Part of a small language model's weights.
Size: 21 layers, width 384, 12 heads of 32 (6 for keys and values), MLP 1024 SwiGLU, vocabulary 8192, 40.4M parameters.
Training: a variant of Muon for these matrices, 715M tokens.
Each number is 128 + 32 x the weight over its row's rms, rounded and kept within 0 to 255. Layers, rows and columns count from 0. Numbers have three digits each. The size before them is the row's rms in percent of the matrix's.

# up: layer 16 MLP up, 1024x384, rms 0.109, rows 391-457, columns 256-319
# down: layer 16 MLP down (transposed), 1024x384, rms 0.103, rows 391-457, columns 256-319
# gate: layer 16 MLP gate, 1024x384, rms 0.0997, rows 392-457, columns 256-319
up391 101:096117112162135094144129156114156094141117134101131139098107096172123167100103138142110062136099115096138121133132125156089142121112120152143089121163212140091112087167146128173138105154052098
down391 099:108067127171117135133164169148114124152100125138191127112163116139152156150125113195111147127091133182087166179105127116132096099144118108116127160118127130104131128113136122098113161103083110
gate392 099:139127063173096136164048100190088081165130162150147149152146106094180133160087092118126048172152108148091109145101124137172098111062130173208131174120174142152119110108065110126195088215087165
up392 094:136088181156084115185132118147161109162181133133156169130133089136148079133096149128103100120154092130140100129159097222170040110111167126196163132122132134122149140080102080148111100136138122
down392 096:167096074101168069124155111152130145113122177115152102161196116217135167124154144186141079104111097162060149117102081085134138092137146139178150155124118124130130127125127098167138080134137169
gate393 104:108109069166071101109081115084129080100129103131093097118093099165152056058102130089109113096144137102104120155153153135084098114175098139106145159114103123149076150131104102116187078125128094
up393 102:100126171125166100112163103057170109118118086157082180131161095132127222097155130140074065172167176111173106085119138118092178118140052184169119170111161131164128105106093198051106189122181133
down393 101:175165189135100108098102132029085109095174149113124106079138181114167158143115145097169092125134132177089126181130107123167144163193146107163104140121174163157092124087088144094104168087130060
gate394 102:136148092110099112131176160149128111125097103094115166110121133146157138185102129186129120120099184140116180122107136136072130124163123103160119138168116095123058152156174172136080138142174138
up394 097:162141148090097135187160175121142078184170097147136086123133214141126105158072163168138135087172134127144157128126160191124089121029150158140197111108133142117131127112144119169133172125121131
down394 098:056129112123102118173131119117140157123092172030113192138202106155150156121133109121083160127152067127139113107143128108095113101170138107132146081119175165128153113121094059097162128103208150
gate395 100:109126117114085138047103090106106122159148141113079125071122107174127121130122132138088114122135127124138062153110097093090080153136121114109083148140063123183147135093136150187108069116176133
up395 096:145087163120109174172156125160152131080149117116102065108122141120105172151166157082132127184147173134122139157132134098109160163105064126134192132167086151126147153102097131165165072099116144
down395 099:081092094104126107033149183160112113194131153136094115112098135043165121169178059115118173117126154089128188117123153176130080089108122181166114066114097108095173109151119121079099117125113065
gate396 098:125178175126100155102144106110085027093163124153117151154112135159130100087121105092120195046122133110112135134132134100116142093151176099099158094183135130184143144118201086130114134102169128
up396 100:100140154175122143159136137153101096148067121070162122159091127110111207146132168087146113163167124146114103118106119199162089181193112098128090107153144137071154120146074189142161126165193120
down396 103:131149151131163141164139116163120106089178137139108087140091132106143107124081067129147145100084076097098119114160086129172127152179173113151059084191134088148026090099136045087111099107166120
gate397 105:077084154102093154123144089141114084057112134089106097125140145138116129132088104123141120140130118127112151121107123092106099131112107167138175049156162105152183097090115150072067174127073147
up397 107:120109102143165095123085166103131113127125146089183168121164081146149095132113128148158156118103113114189145149093110176176089187085136172177097115155126042109145085055132159115132102159157083
down397 104:150165153161138088112088125136114081117132098107054182147095114064155085135096178139097123086107088092044159126152164067143116163102162140101118091202130161121131172141109131143109092076171157
gate398 106:136111153154114154133111181197082192183127125129131107141147158074167125138100154081093122162061201131144114169121019131189125074128097127130160162092089124102089115050134074148145160149148127
up398 104:098112120112091152119136136149113082134109175083125086080092127116091141123117097078132125147093110136110112070090082137078146129178157165108158102126042118154144078104071137130214146093181142
down398 106:164109083127172136165071144154129102089070141150111149150089133178104146150113146029125164082097129189142178143127149078136091201147134173105098166095117173136116195120158078220174162188099142
gate399 101:085133132157129156072146137116177113170137164126096143192124121146105149173110103143145126081142124128107137115137121143126185170177118057113135101129151214124124129189094143147077124112144138
up399 095:078152134145120091120155127159132153091116049150076049110173119163155121159124165076171100140081129097162096105098172150148147123144086126112122100167120115073091140164100130093128093176117133
down399 099:105126126096201104147163100118125146167088193087105159118142075128103100134095127152124101111022118086118099090103139147120159061141108100215153093167114112123145111124178101097123098092086184
gate400 101:108124154117186161162157078159106160090080100141152122130145173066159120125151128140123204129160070118179155071117089158168063101100115071090143148145058140088137149151079095136164170129143142
up400 098:138140131166152145151160134137134125130158079155138143095157182138115129147127151124144139199139090198147136149134165102091086094134107113142144176081070124125120163129225128104112097093098158
down400 100:131163093140153098119155132150172140141088095150130121194165090085159129089143060179077174114149145156088153089123182155145136139187088170075134118159125137089202130173118077126119151135157135
gate401 097:102118096084072133111128115141163127154089114145144131164108157139109130113091136113171124091143072117136142198076178131067192152111144111088123166165083169130119129066156115069133120123159117
up401 103:122129124158116111123113095091112164123124149121136140105130117104148088081171167112098090036149119152101145106126074143091076094124138123140111159197119092096154146101131177171184142115157094
down401 100:110146101101092117041155124097123150133105148011166118162177148141131105131158102161090107200117093135098115220148143161075063148098185131149126144150132164101111110141105136156209103126090119
gate402 098:116146107151076208099167134114134123090148148183160139105092113125093098100161121092152134115129125150146147071138114124195149126169154150127160110121108121104106179151112095115146153092120135
up402 098:131135139123088161146152155142120102126159118092169146158090113130111053169130152111128065127132088226137151152106134092124104118157118172115110123104114157093130095178125101097108126114083124
down402 096:148149134125080175195086136148191131125065125148166123148052126131120088109120110137165113107067113064138108144151102147173103119072082057128158088194110131070180130160149150129142119053156138
gate403 105:169146102080183140140134108156120167154122135094128095089112112180121077150187114164098176115157164163148085177099136168133120141106135096107073082084102117125072094120117162154089114151118165
up403 108:181122109098192111163141192119068150145181161105126122126151178134190132182109111151138087098129096113147113166168104198078154114121094141095150150059142133134166076142225147164170089083181139
down403 101:109123131139138131145167109160126140117117108162153162135095140151111148128173142162136124145097147030121146172162128094139172152094149113123146124118105111147127139127119162132136077119121148
gate404 100:123138148152114129070156120175156095127162110125185154137095138114131113181123124147161140109186105086128142136136088170152119162118121112113129159117110204163120050083174191130109119131142082
up404 098:142182101086174098163159082131138168133120189063139161159114172108156161162100111159112054155061164140173173133114116134094174149090092150111124177136143121150124133135055143054122084099139136
down404 096:175172120124155168170133163133118132116106110096121144176077144103173150193138140118177110152115184151175122133151128133155174195091105173054131165113097161107153119133169152104149127115149163
gate405 107:116139116141168145145085170134137177136153059177107109074130076106126125135122144120094163131109075138109189107123173130128167152152119167103143094162181189104064078107132156156166099148200159
up405 097:108133131108135130143148149123146142217130122153132126077094120140138174127081111111141155131142134047099124102089168112173162200154169155088152089161188154104120106142164105127134136092132147
down405 121:129084155158062160091141158151111064072128103140148143139151153096125068167144123140118107112104141199097172180163120140106123128099137129090136195085070063121174139102103163149087112169102069
gate406 102:109102107075105117115133141051186203156121191145117169163183105148079137083100110143074185149135148116102100184119144083108154158116086154121151134083143103079133148130162061057120133130142108
up406 098:166083099108100132129080107087152110186085113094139054108103130141172115126140137200128119117151144139197099075152056175134107149154122121134134136153165095119112190128137131129111148179115158
down406 097:105132172136078105173119135184160187110186096096100079048058141127149126081081151145130127153115131162063126122090109108124152100138179133124194103153093115160114089102155106158083156152157105
gate407 095:092176133159121207174150104140168115175178141092129092116089121114123146128120128104111126135180157039139146082158118061163141102124095169127127133142129143106174133107141071119094098158095082
up407 096:088127129112137117116113167156113105067154148158106204095104087162148183111185114173093148089127106191132140070137113154143097170139139087211101101154106137115121089129133099237139122139041161
down407 098:093134123168198127124101093118139109146088117159121099169104146132129136094127129119099166155131083083133129129097145114169191141108112112099107136062091142114107160156136126146126111131164120
gate408 096:084157082125164093088080060099117117139115161111172130185108082156136139104177152119105129135176133106126179146105152121169100185145157140138109096099127152136120093137114167043093169070124124
up408 095:176110129142104118106129141176105142079067135194125101134139119117121117094172181087131091114121145134140074114150083152106156164102181125173080152172190118117128161146113148145157125144110121
down408 095:172081170092103165107063140165135149114157153115132159095151085106131083153166114101104146158166168166091138133146122105080113163110151140140093127140095075076125164133132161121124141181114156
gate409 099:130121180041153072072140124142145129116081160098131161186138104134156160131146144068166186145134154135139092185135127090063179143148106197150148185118162198088094104111151121109092117100124141
up409 100:131131128119105116137125143140170062121076137181177094104091071129156128130103186169124179139197195111167128091087105133168133082153139124138100130115146101141124169147166156111065129130177109
down409 100:115148080171170099090099149095146156100119093206176172124105103119196100116113155100077155146145112099051145100140170112142182124124102184148140057099194079113107110095195132116184139118119169
gate410 104:183159242133133133124084110174148162117137152150188145105118147143125158131058160159143184072130131097085139081134059179071102079084158103094146155090100154160139129069118122189167099098157116
up410 105:131121092125146109106103117143095147126101099159148119227140130133082125094178077129163202126211061104136162096178161224107088197124134164133166137067183141150163168183117163108101167142092146
down410 103:115164133134114091111190120137123085119126122084129155133114078080076179122068148132140145177121115076086142153128071091104101137116135127098107144126111152105188077083105199129141140124180133
gate411 101:076100176072111100085147080099085178059109126099139141137130141076100156146134099129135098165119156065111078140133132092115098117103123100105132139135188145148139103081142131104171119127090119
up411 096:153141156131119075147127135117143144194128152134162195145093151128131143094115166183112135121140148165161159181135122132169140088114140062145139168086169140126106087116104165125135164156119098
down411 096:111115143134143152139161101122150152113135181116138123129173168137136103155160109135127156100127131069128104113172163146098090169091148151084143169092178141097112074132117161082197123141103172
gate412 101:093145118092097164133135100144148074174112126147123162177096098129162082075130150152131182164078137115156088139131120078110090129081097158129156119074109182118169114170163101121156095103125113
up412 102:057102162110049132144170104056110126106144096140055116132153126111157114155135170162112091102073102121133160172129091160139121116088157119123137195111175152167153122159085100139169134104113099
down412 101:092104063114124122125107134066132089164075089138172193155124139087144128148136179119118117099172075167123182152105116131157101089093136121087129166085053162175150149167096129156174098108116098
gate413 096:053187152139183207143205097179147138171133142103075098104083135138083154156110129148118105099134139155157129139150123140089097116148151151146108151054146094128149106061112097128142187142085175
up413 097:157149127123167166149199170069179068189078130130057153109101142114095114083115162164146151098140109112137120151155110089159087202123121108115126124103140133157138136111138180084119116208182096
down413 097:040157157112177159141110106098169133073097156117130151158198162118133159159150118107122127107130171194093159168163120167127097103142118088124114122097083110128113116077172123100142144136145129
gate414 101:082116110134167196125107110096180132118138125096144151161129107079117112161141173109105075143097115131129173123162146104128066083065126182109111066110123118151097126164161069086149105132088110
up414 095:133166179122128137096134115138181155123150125106156093130167061124086080117152160167164065145155120106101120128078107144097109086114091139157100119071152162158080125081076114115186168165074109
down414 096:161071110134119165147123170108141133059174122141143129139114102128097164137106055124121151087163095255107146090111096115116092102116127201133134093146128099081063149153145129119058137147121172
gate415 103:157112091118098177159113172166142092110169130138115138149133127074143072084156085150125150054152158201118121117100141067142073129125079071104136108138148134131203123121101130129090117082158096
up415 101:080115112173164094166119145144136183162137144051123161117129100126146155197140130131091037153161120080147134177144162132111101102138146113125083143117129075197132127173062093107172120062127120
down415 100:176011168133120190149025149094110109129070110093119128102140122131135122159169103123133121153132097134119135142170183158141143091141079160100109129167095158231138129116192130144086174091131125
gate416 102:118107128175097133181168163117148144140129198132128155182126157108120159159183153172095114130154100091120141082101159080129144117098120171162087151109170089131116135132085069154170130158162143
up416 104:118086178119115134128133106112116190136132146103150144111106178104111128120157111092128127149142177173125121130134185125130116181116151137139142100069128117104125137151093100086094128185123111
down416 102:150183153143160125157110161177143131162090115112138151131101159096162137083146133085157119130137190142143111196121175094180133095126116065119162168122106113093172077147080147115107128162130152
gate417 102:087099108149129140129146174156170137112117108169044182125129097087114135164126075161104109076163152148109127181129131122111123093130093115133165162085178100089112087154147159183146143143154054
up417 108:155118066153176181096143132112099168110125102149114098106130178110125117154117148112210116162107087140125184158175143122138132147203130130098162169098134155133121160118066162095138120109126166
down417 106:055095171170091132152139137098131156128071103108134119141196101177126062160066123153085139087152071215178124144137088128080098130078116137170163075067137081128169125162139154103134118128136106
gate418 096:147185195169179113076163085136161108182132120140118162109074146077094150160163113184179123112166111124114159165105136121118097170085136117177074129158073093105157123112134093150055108116085111
up418 100:119101159162112133121161137074123142109130106202130106160158155123116116184154116165150136158155152148132112110112097135231166127134105151080114113190141087047134142106092126132114085137073126
down418 100:161129124107103123141089132140128104115117081188144118133162092167126113097152167146065124124111147241124091153140153169170196161129128083117105076102119144162133091106144089062143162109163131
gate419 101:102075145169110107159095150163128104142197111158147162131140139076147143117151163148125183141099148134108138182078162130142152174150122101134125196134183140146118117156118095129092120168118144
up419 098:139159124156155101148195106142104124163165140143086160112180112167120082084118138192127100098110157131149130087160102146114069139176118127138135141107084095155155135103174152109082125052084143
down419 097:080150147095123128128115130150222094080137113133123088152155084143171104123110134117139146094075079128123132166098153094175071155143139138095110109115192125100104107150103085097124160115134099
gate420 101:085155113106118073105096152163107068077118163113152134117177135117145132100112090105124175116069175091142101148132121036164143145137141107105115115182097123158097127089110177181171121071131138
up420 098:125121116104159132157149095104167087059108171159153130127217138116130120139181072115078130143142102151116115155138120061128101105123104072123111172176134095127082083173114086132155218111086170
down420 101:064120145140178164111128124076123098127164117123097083118126113169104115105166168146113147168140136099155126156127141121181157172142086133149086050146131209150148123169042121149139137100182141
gate421 097:108117131146086134086213136158111114140127151162127166168080117165096120150082130186150047143064151086093129123055110121128151099131117145147131098177143090099104137174159105104109097091142142
up421 096:115116107130128101104160166171134106203144113118140085103149132154149120119081131138139062105132134118073126116140157148129100142107074098103171123061147131102163145103107116127099190098125107
down421 097:108142118184107108130112146090128115107088169114069105156123153129174078186140108137140150161137137181176105119107125111127060116106152128153143156121141096114102131146152100185136104174106159
gate422 098:204053130120141152133152160109184113178088098147163198110166172095072137183073170173131135154168121131113098152146112152113114125071165152195142112122147180118064128185129125119121141112076141
up422 099:152139107172157146025135135093127145100136203116101102136160176182127113140099056126140133188107091171146147127102143112128118165105124152165164103089144065181091132135087181203098118119091186
down422 098:116231165091057133145142123145140079083088169159119137142137188131144142131159206126116082154093086169133121100142151048125109076077097113152137195151107137164081186101104181125142145126093120
gate423 102:112106084142152101138083136072152146113073132104110123143164136098093148152112112132076166102130126151160151141145106093140127147133111055123149093171092176115158158106157098150140128143063055
up423 104:149156159193166106114124123142147139151117084165147080099111128147098138134118202090084128085154129123097136111117102174154162107128109146127134116099163115104205176102123172126143209094164104
down423 101:121127169148059103120212180156184086169136112130088185168122164134160120136084139099102095099151154107135103089113112104158137134170134136077102066122070142162074133082183144092131086153104096
gate424 094:122125131127112054186149176150077124140169090146127107167136129121098063122178105075137112103174119109174144183145130119131146149101149061083162149134115173152138141101135071103169110136086141
up424 098:092138129063169126100128124181108170159151090153074172140120051127152185107102141172142169135168123122076163122146095113121152106186120112124086108098154114082173118123047083207170141101164112
down424 101:149173099115115044121158076166109093084127138059114114092127112128151121165089169172098121128158106053185056124142090098108128099126112145142163131106180156147095170150165081191108121116144084
gate425 099:142070130139104137102088156153114140167119117086165093155083184183144145170101102135110151116071133144114148130121199095124135129118147143131084091180139125130175160080167151140127145137136106
up425 095:106127148122129145123088135131158084133052190056178139134114156191113132149115139127175170150151136129129134134110189162125121141167065155135094109158131124119129143077129134051098147099094084
down425 099:147109112139121143129056140149177152168098137127099122131119127143097180162147144097116133158133153000117144106095146149089143061100080198135078118056094107140167164118199141101115173147148119
gate426 103:135133163088195172159133167132142128163083125177159169137119114122060188143110176135130167149180106088164142170100116144134090152104157139137104168092094121150111108173159166084098148093126185
up426 102:131195148131076087156098113112122140134107151139179112186146101124119093136122130105124134148082103141143142177145145212075137174122129101111101103124057091076099150087121102194123118132126190
down426 102:134108213121128105096014106139107141099165157125117117166082146115106129144097138117137130064142153142181127149159132142120093139166106130198133063170070157124101113086117105113154085137141085
gate427 104:115109121141162148164156164082152136135070082109137102128114164136109119149093101151086198168131067173099092134130114144131138161103080134127153161068115131116145155095164171109091151214123111
up427 099:108044079124096152181164178104090134108134096137003130042067156085129096086098098184141187096044114170116117160120122143131082106162093129135100146143114088159101123119081152135174131103126120
down427 099:119161175153130183187084110130155146147130156127179147110139109119097107112171135106164145150144111099149079138073131074114124104169120177119074116124118157126162111144111104105084065134186196
gate428 098:117078090142146105090158149110135136147141109134124095136096096150111075218107134133141153086080102122138145081123094150117091140097143113132140105110047109097101117119159098178140120133135150
up428 095:092131148142094076157044105137134085186065133113085103142122142139107109133155145143116107131085094072112100120099113122205125124109104087156130086139140166139116148098142156115085118158079087
down428 103:159101142128093145113101137130153083146179098116128155148048141150186110118137153105126128159121123088122105117108174148156086122154116158192063136146126086125137104145167056105099168184122119
gate429 099:130154108112140135132073105166102118129105104163162129117055195124129136126083123085101111187129136099129138123148120123161139186150146114110129123088144125079132062029084100154158142146158081
up429 098:101135156106141173131185049165158110092102061113172090150145167167123143141069163088110096100121153180168085089075154120157118134104108099163146134106148122132157073148132063137128066159107060
down429 096:178151176115129101133194150124148107096176146082162153120199130102118145146106149064181162139140160152129100085143064175164087192116110102193155135114155134092146117179116155199143126102142197
gate430 092:157120121152092116058181096079115136127059163093162154104105142121161099111178078140076116137098094171132094097163178147140145106112135128156074180142113150124138136105131084136142067146116079
up430 092:105125161140155107141168105149088158170150164089044182182170050057125162184101123102155133138152181105114045136110093177171135113157137114161147084181161099138104115091162178117091128116166077
down430 092:151062097079159126118173144156133076125125188070105109093132101123111089089138137136118130141125172021106205156170119135172115096150148116073077143188170139130098104103107123167110113147172053
gate431 101:185142176081154147167119095165158114100136188151104144090126156112122124078125166174052127108053117072135111158119175101172182098127128136118152151080114075152114139204109130147089118148176131
up431 108:102154095095144183089169118126144131145108136149139143092154116117153080122117172119085129113139093089118139110155091175099181107131120180185084132109139130105127104136125139092110077168136139
down431 100:094159119098122111140131079099099122098118150139093116098096108189128123115170087180134119106125107130244052157090142128160124197121141087177130127127143126103075129137105170143189104134148120
gate432 105:143129169103116076150114088095119139139152199158128166115144164154184098120095112190073101125077113156163152137085105104167090143124083104149153147122114113087085117131153066081126141128180128
up432 093:156158104192133113101146161144109141161060114073137096172149186058181180127111217081150124141134159088075127095161121161078131118074138123065088097119172174143115126086141171089098134102177139
down432 096:163099155137108167053142101113106114143153128102119132123088119148130132148122122125141156164127091008131068121164113070109108109152074104091182112135139148155180120098130130115111097144105128
gate433 096:154191140087117134145082129163096157080133143165160157080107134137186133125203113126129134120119134062128100101136121143143132099121146084110185102171088097114120147130086126127086117114069125
up433 103:135182136067182185134170174131132165121105127143111034109125199189129150107205163158167121094170090115110067108166126162052128111102147142100118128122162154120173103119165087174127060114135118
down433 104:160118153127106153108157103140154139138156140145126117074175171118123170115099091129124132180114110175179111154171132201131118154201148118195162168129146180139130121168116147121130119047108136
gate434 099:151128145147116169114097113178185092137150144140142109129195159135118108112138150119109144122146122156122120142086131175144186116119168110114095105133114135108059106174107159163059117099176127
up434 101:099145079171186163227108049151145103129112118133093130150143123126080143140129134119169095188138094134174074148157138121165130095151107103124100112093143116128144071117163076168120121144151128
down434 100:075107114149115150128121148118129092090100120188154132138114127089119136111123126144109124113147131134159160119106118142073142139108159192135129107115118118069135158102151146181144164098093126
gate435 105:114102176130116066117140102062121101114151116104119144200122130119141074107159151130093123105131127075124140173137163111063145112135043132142153118148108169057033096098137125115151104113151077
up435 105:147094146127086122070076113086166163058137113123078124172120106149150149144124089141141127152128128143117107046107132144136134118066108117165136127160186097155154172105111069070116169142100138
down435 106:139126197093115035102091137118143210142060097168078174112121145053116104162129157086105129115118105139128121122132089127092138131096133097105163099132137135121116078098117110110071156100144160
gate436 102:111171117071135137144145092182127169065104127111159167110126129151109118109148120185053143090098120143121146098123104121122060157169140046165086056134144164070140058120123143148124074134107066
up436 099:099090170131105147149139119135104147182180151098151094140128107089161195121095113166117098113095149108162082160111149154131138133121131112130084112202114119158154102131140143132181184170090083
down436 100:131132114112083105131090176114082157051093150113116197045141122104159123111116159116126192092153092143162119139144176112158139129100128123145120102112132127084170139099152121154174157134110138
gate437 098:147097138082075135140106119122149116114093101112174142102140141056138068187159097101151175132129091141100098116100162111114138186129092171088159163130132137157143124133057084067123076130095155
up437 101:139131129118105134112129132110141167075122136176091079110113157167100082074151101173177127174114100152150154116093115226117149170160103168128102166135104103089075189124135065156052130168110077
down437 097:108114122101127161125156060062127091148165134139173081126053156187116144087120154159161177158120140212189151110099096134113117147080138106137134131143116154115215118087166184121127128138162125
gate438 101:118098158151207126107138096169153061146123091139147106139131191110154026113152176181141125098129109098148139156130069118105180134101135136143168159097159094129147131160082148146120199114134151
up438 099:095107158153131082144129150051139170112155039128195109150109131095114065171096090118091165121154141151161155078116115107144137140165152112139154168148184161110156133138113083105133155119081185
down438 102:094122120162140123113132093211155104186125118208090151068167170118107181159103193183105172185160120171162111105110149109092085167096103121122144130119131129186100136153115147127178148121079116
gate439 104:130098101114139135162190183114146115154157150143164135088092149088090114125109138126110143097083104110210128121099121090078106157116090225109111105044109113136156134098162161103128080134192161
up439 097:155107176107132138123178098148129123160217149091162111170136126160102124145132115138113099146127113044092125156115121120115105090146104145181131174151100098137146114143190173132163138141141166
down439 101:151135110144151097124096072151122154132163045138102153134084092129089151143115157126092074114088121118150132124115130180139135134180050114171113110144185163147050103145102117081099126125151140
gate440 090:128088087154126118138123133111101108160154122110156129139161138076107148177097107121125163087149114057105131079145031116107110141174175161123184117136135082105095159161103139062106160098097124
up440 091:115090087092180164157070098142134127118098148095209100151130179125154101228143117079118086068159127153108108139167114136106043061126199164084131138091147145087153169149122090114101118046196174
down440 093:136137119156113119041166115139161129081195130175073123128099129101064160035119095155161053181098109090157150112094153082152222159107075122158126133139115139122180135112108158143127118169113131
gate441 096:103072148097110173123069142111176077164171155055160177100088104129240152162091164148173111124098142095137113117152138148095120098143180046143133104123112142108133067135118106106086122121144108
up441 104:058110119095131206121090098108165132140110109105118164131163128153186150170137186141154160136155112149147151132148071170127118130119151117156134159149120103104144095215179035132186122130089187
down441 105:174102083127126142088067156128199121115181168205117111168190161073126155167120108167195157143118126135151209132141109107123113174126116157112169133142113110162216117152153190133178189096152177
gate442 103:122098119137099147150108113134128140132077181178100133092102108132196106165102130091124116180186109110104169111181098192093131148037176124153104125065148127182083087145091201082092102158127125
up442 103:132153099104105142046121123124168095096099120180147108150110102080142102072137127093148170093147133137102143144078061157151123122137137109170164122128099150145173107195138138131056069090107131
down442 100:137108174110134090115140126124168068168152124174096150135104140134074105074150060096063185142134153208122111103068192113172048160089127122194082126050142096147191157116117081106118154129075132
gate443 100:118072134156113170157082173126132145090148123092107117109125137160161111096152142115180155097127093106080114154096123148136170137093182129062127140134109185144109136136154111080133155117131129
up443 106:103127091110147098117124149104133146103172110132068114121110177136152153087149113082204118075121052131166091113106109126109121093103137181133071131183117097150118120110129085134082159130096146
down443 100:104134108105115182188127186152124129100114154175115088147127149131118138088089119114144111152120165000107116073177103089142094155191130136063111135154106136113084058153117137091156142143133098
gate444 093:112101060112113119156077141099111155103153133161165103083137125127111107146114100175118061107146142184120088154115164094139201135110096005125124119107121087136139130135137114126116114138104121
up444 093:119058126137109105158067155104122103087154150174076087125152114167111109130130102135171154061088140003123114131171186134112163140080124093125102102133144072091145154173180100069138128123109086
down444 107:115136207201167126139168119150180180148047129115090152167075095170159131188111160098118175173145086255088157081103107138124127137180145208115125189164124150124102149123125158123054131158112170
gate445 099:168127079101104154129133164172100101093201159104079146125074160115116144131153067127095120081142177143093149102106122093128110115133127127125158116150122113091073091089146138067141096113140151
up445 095:128111184093156148110124107227203185094134101137113164082150162094152143072169141131117137137161147145114148163154154084072079122107138146136103065169112148177125144151161130109128128072088074
down445 097:168151083080158042065122083148141140220099165107149169146143091172134093160168090146135112162135072205100206157088143194104154089105106161174121130110190091141093110089150162130091131112110217
gate446 105:146135083045119140083141119166149111130108130130137113078132127167151149101112039116103104118136133096132089092008077167102164093143090188151121099099132159148106148213110093159091107139181190
up446 102:163104201211126101105145121106114104143162115113123153195103113171095114102162171085162150117142174107154096140104134094091162168149145178131134151127188112117124143145122096109120126175000132
down446 102:146095146133117165131142146112161092108090101133144159107140132132079194147143151126073181162098189150105115069132096177153128193174124137167141075169108099109137122096148171143165058130115116
gate447 101:180073103123110208160145127110102132137081171104122161161162071127107101116102077113186114162144131094145065122144132177141161072121132064199144054152131082076077094155120108174117152141158144
up447 104:131087141102130141118070157109114127093113111129189133133078096161128106156118087118141096175104114152112154139134185140125127178130171127140094092187089104160141136166095131183126097176177124
down447 107:182162089149120181201183130162170096067154122156133132065123153081107096069119185159128165154092104088098103141175170147169152145127134160115098111103100112106120104134104106156113160119141136
gate448 105:133155137145081142120163112064178182104149163172144124120134081172102162134183154149171158135115157195194075118112071186155149068164126119097119146133130131133128075183133183128109123154139103
up448 106:130158134105161141143087215151092184171104146104121103138206095086145159204114177124135139100164137131155162168176096111162102150138125144142162139117057150126099094159158161077080116158176087
down448 104:137157108142160055133121088114125072174132137096119148141121178060139114133099191117178169141111096146125169130172112124165135102097129154158164091094186112098097156170183144122129175147094131
gate449 096:150142112087184130153189151127134149125164161142152141129140148156142157112116085117099147132129120070139169137129130161178134143091109080134126099191155147118135119083091136145126118141109146
up449 100:148136122164144145093088129125076152114058123164163114209105065111139132122120104122098178129051073135093123132155111105139202141161136181159080124144128144114179098118106170089079153106159150
down449 099:142130110088129118117046177154117186213078134118118102138109134111122136112098138118104136136147119085107121101150116168118145113109066140104132165118167121089101080149096073144101140102080132
gate450 104:151151186102122141121139173203138046118120149107113094159124122126139144195095130122121165099058110035065192145156100175067101101152132086078146129129156149076100088172091141101163107151149150
up450 100:144109094137118115164112138138096091125167158191114085143111087131105073105122103162137071217124178152136088165138157093097144128130088153128098169139104135068114182161112122134122098062102143
down450 101:153123116135097169106102127146177132107181167104134086143096089126163121146071122119132125126107160155103168112115140146133084152144103162080119155071114170137098127127135157159126098154138163
gate451 104:175110145188128140136150133112098059129124076144118179131107176114114126089130148126127091135079159140173129160094169106159188153094200150076108145169083110165100073189131132117097092137093131
up451 110:131123148103165140111109128107115175111124134070094115107192120096110074136093108135131113105162119076120141122161110121160104137130110118165138114052107163154187092074101124145160080120144116
down451 110:097111092087113142140190102105090128101124151087092128157095054158149163128157112055091131094099117158078086138133120179109160152168104104109116132177133117079093141150143118117111106121119137
gate452 095:145166145159065111113150127105194095130081106150120192196087103106134100151144121120152123074132091148078134165176168195105151112162160124118157188139181095104169090137107104094046121135129177
up452 095:167129121126075133105111167157131111123103163124111111169119146051140150128125142127125101146168126110122189081168154144158124113078159130134169053139096188157159133144102130150153177134164143
down452 100:151120090107129127104172119093147114110115085121090165114121171152117113120109158117153133115126100054105102099149095123167173134089101118102103153113112159133087157116175153151116115115136201
gate453 102:108127156127086141120132151154119122099153049108142145131148167084136132171107131088126170140107127098179153186148156097108147149140162193196081128070109101127150137097111100126164068104115146
up453 101:088040119136146104096105085090157123144129071160110138128126096178151086123153087061125135128104065087115113147139124167109128066183101145110145120135104126083144082188140153170131135116137105
down453 099:095134156114136180104107127107140140064129110115095124159096127168138106162123167156139127050153148115147167136182141145149151177170123148212111155095096098105117177096104095089172114185183121
gate454 099:109136048110190106159114115186119185091165082143108122124106121132172124085197113121077170119171154113139125089202149100125156091115133149091189160119141176130131135165100133167075146146135124
up454 101:131134170118103102140137120064089082121140165146094160096150146148131154100113111120152067187083157135142165172073123128140059144134078131107119113128074093166100079112153193124182166119169158
down454 097:064124138124133134125144100110141155173149180076138118189155138123175141140095134084157098110119163075142051107083091146128140138067099121111087115137190141146125122094109178138097162146129098
gate455 097:107101136147144110116069115143179164165165150144158095136108135106116116107135104133105162079109136106115152078139080186132191124115147132140137155174117131194126132116095094181146142114133180
up455 095:137103119095091113058125183121116121154155112153188141125089116134168143128160100117123089136120123152083112115110137111130156159169157164122125097167177157186113111131095137153151077138115102
down455 096:125121149126048154132140072093104089034173098103046131135148151081119149231151093155123166143132124188183127176112148173094171171143175151089126105067109144107119173123196111100108174099119116
gate456 107:066075163182115131091068116193133132171103123096122146136073104119088088142132156140157172160100136091115120125139132163112159145136112128119143178127134144128182132088166138142151110059177118
up456 104:158142090165164162097163164124096133089174150139114124109090053066149055127156120097097120100072130119112130138159134115111138166118091110154141147090141146128128110112140178123154132129104051
down456 103:108182120100129170129102138141126144101127127114166071113100123097140070172113152095156146138110133207127130113109156178134131111110162077178195192165066165162150108107123149182139124112115092
gate457 099:134120118112135134098159100114142172109109126153101146103114100084122134152122115145121135123125129091163138109096155144135090141121089150129106115109199145093117141114153165132131131157178120
up457 101:133120155113110107098159075139097134097119091138126149091115143160153160145155130119173122108147099151184118141118132175121153128078090079158137121122157146109136129119126159142148138091184072
down457 100:170107182121133108133106068158156134140141113131140130143086114129099168100152136060082135108141192106165127112112146102147060143063152068090147192143138136094116109116124130119152192129154211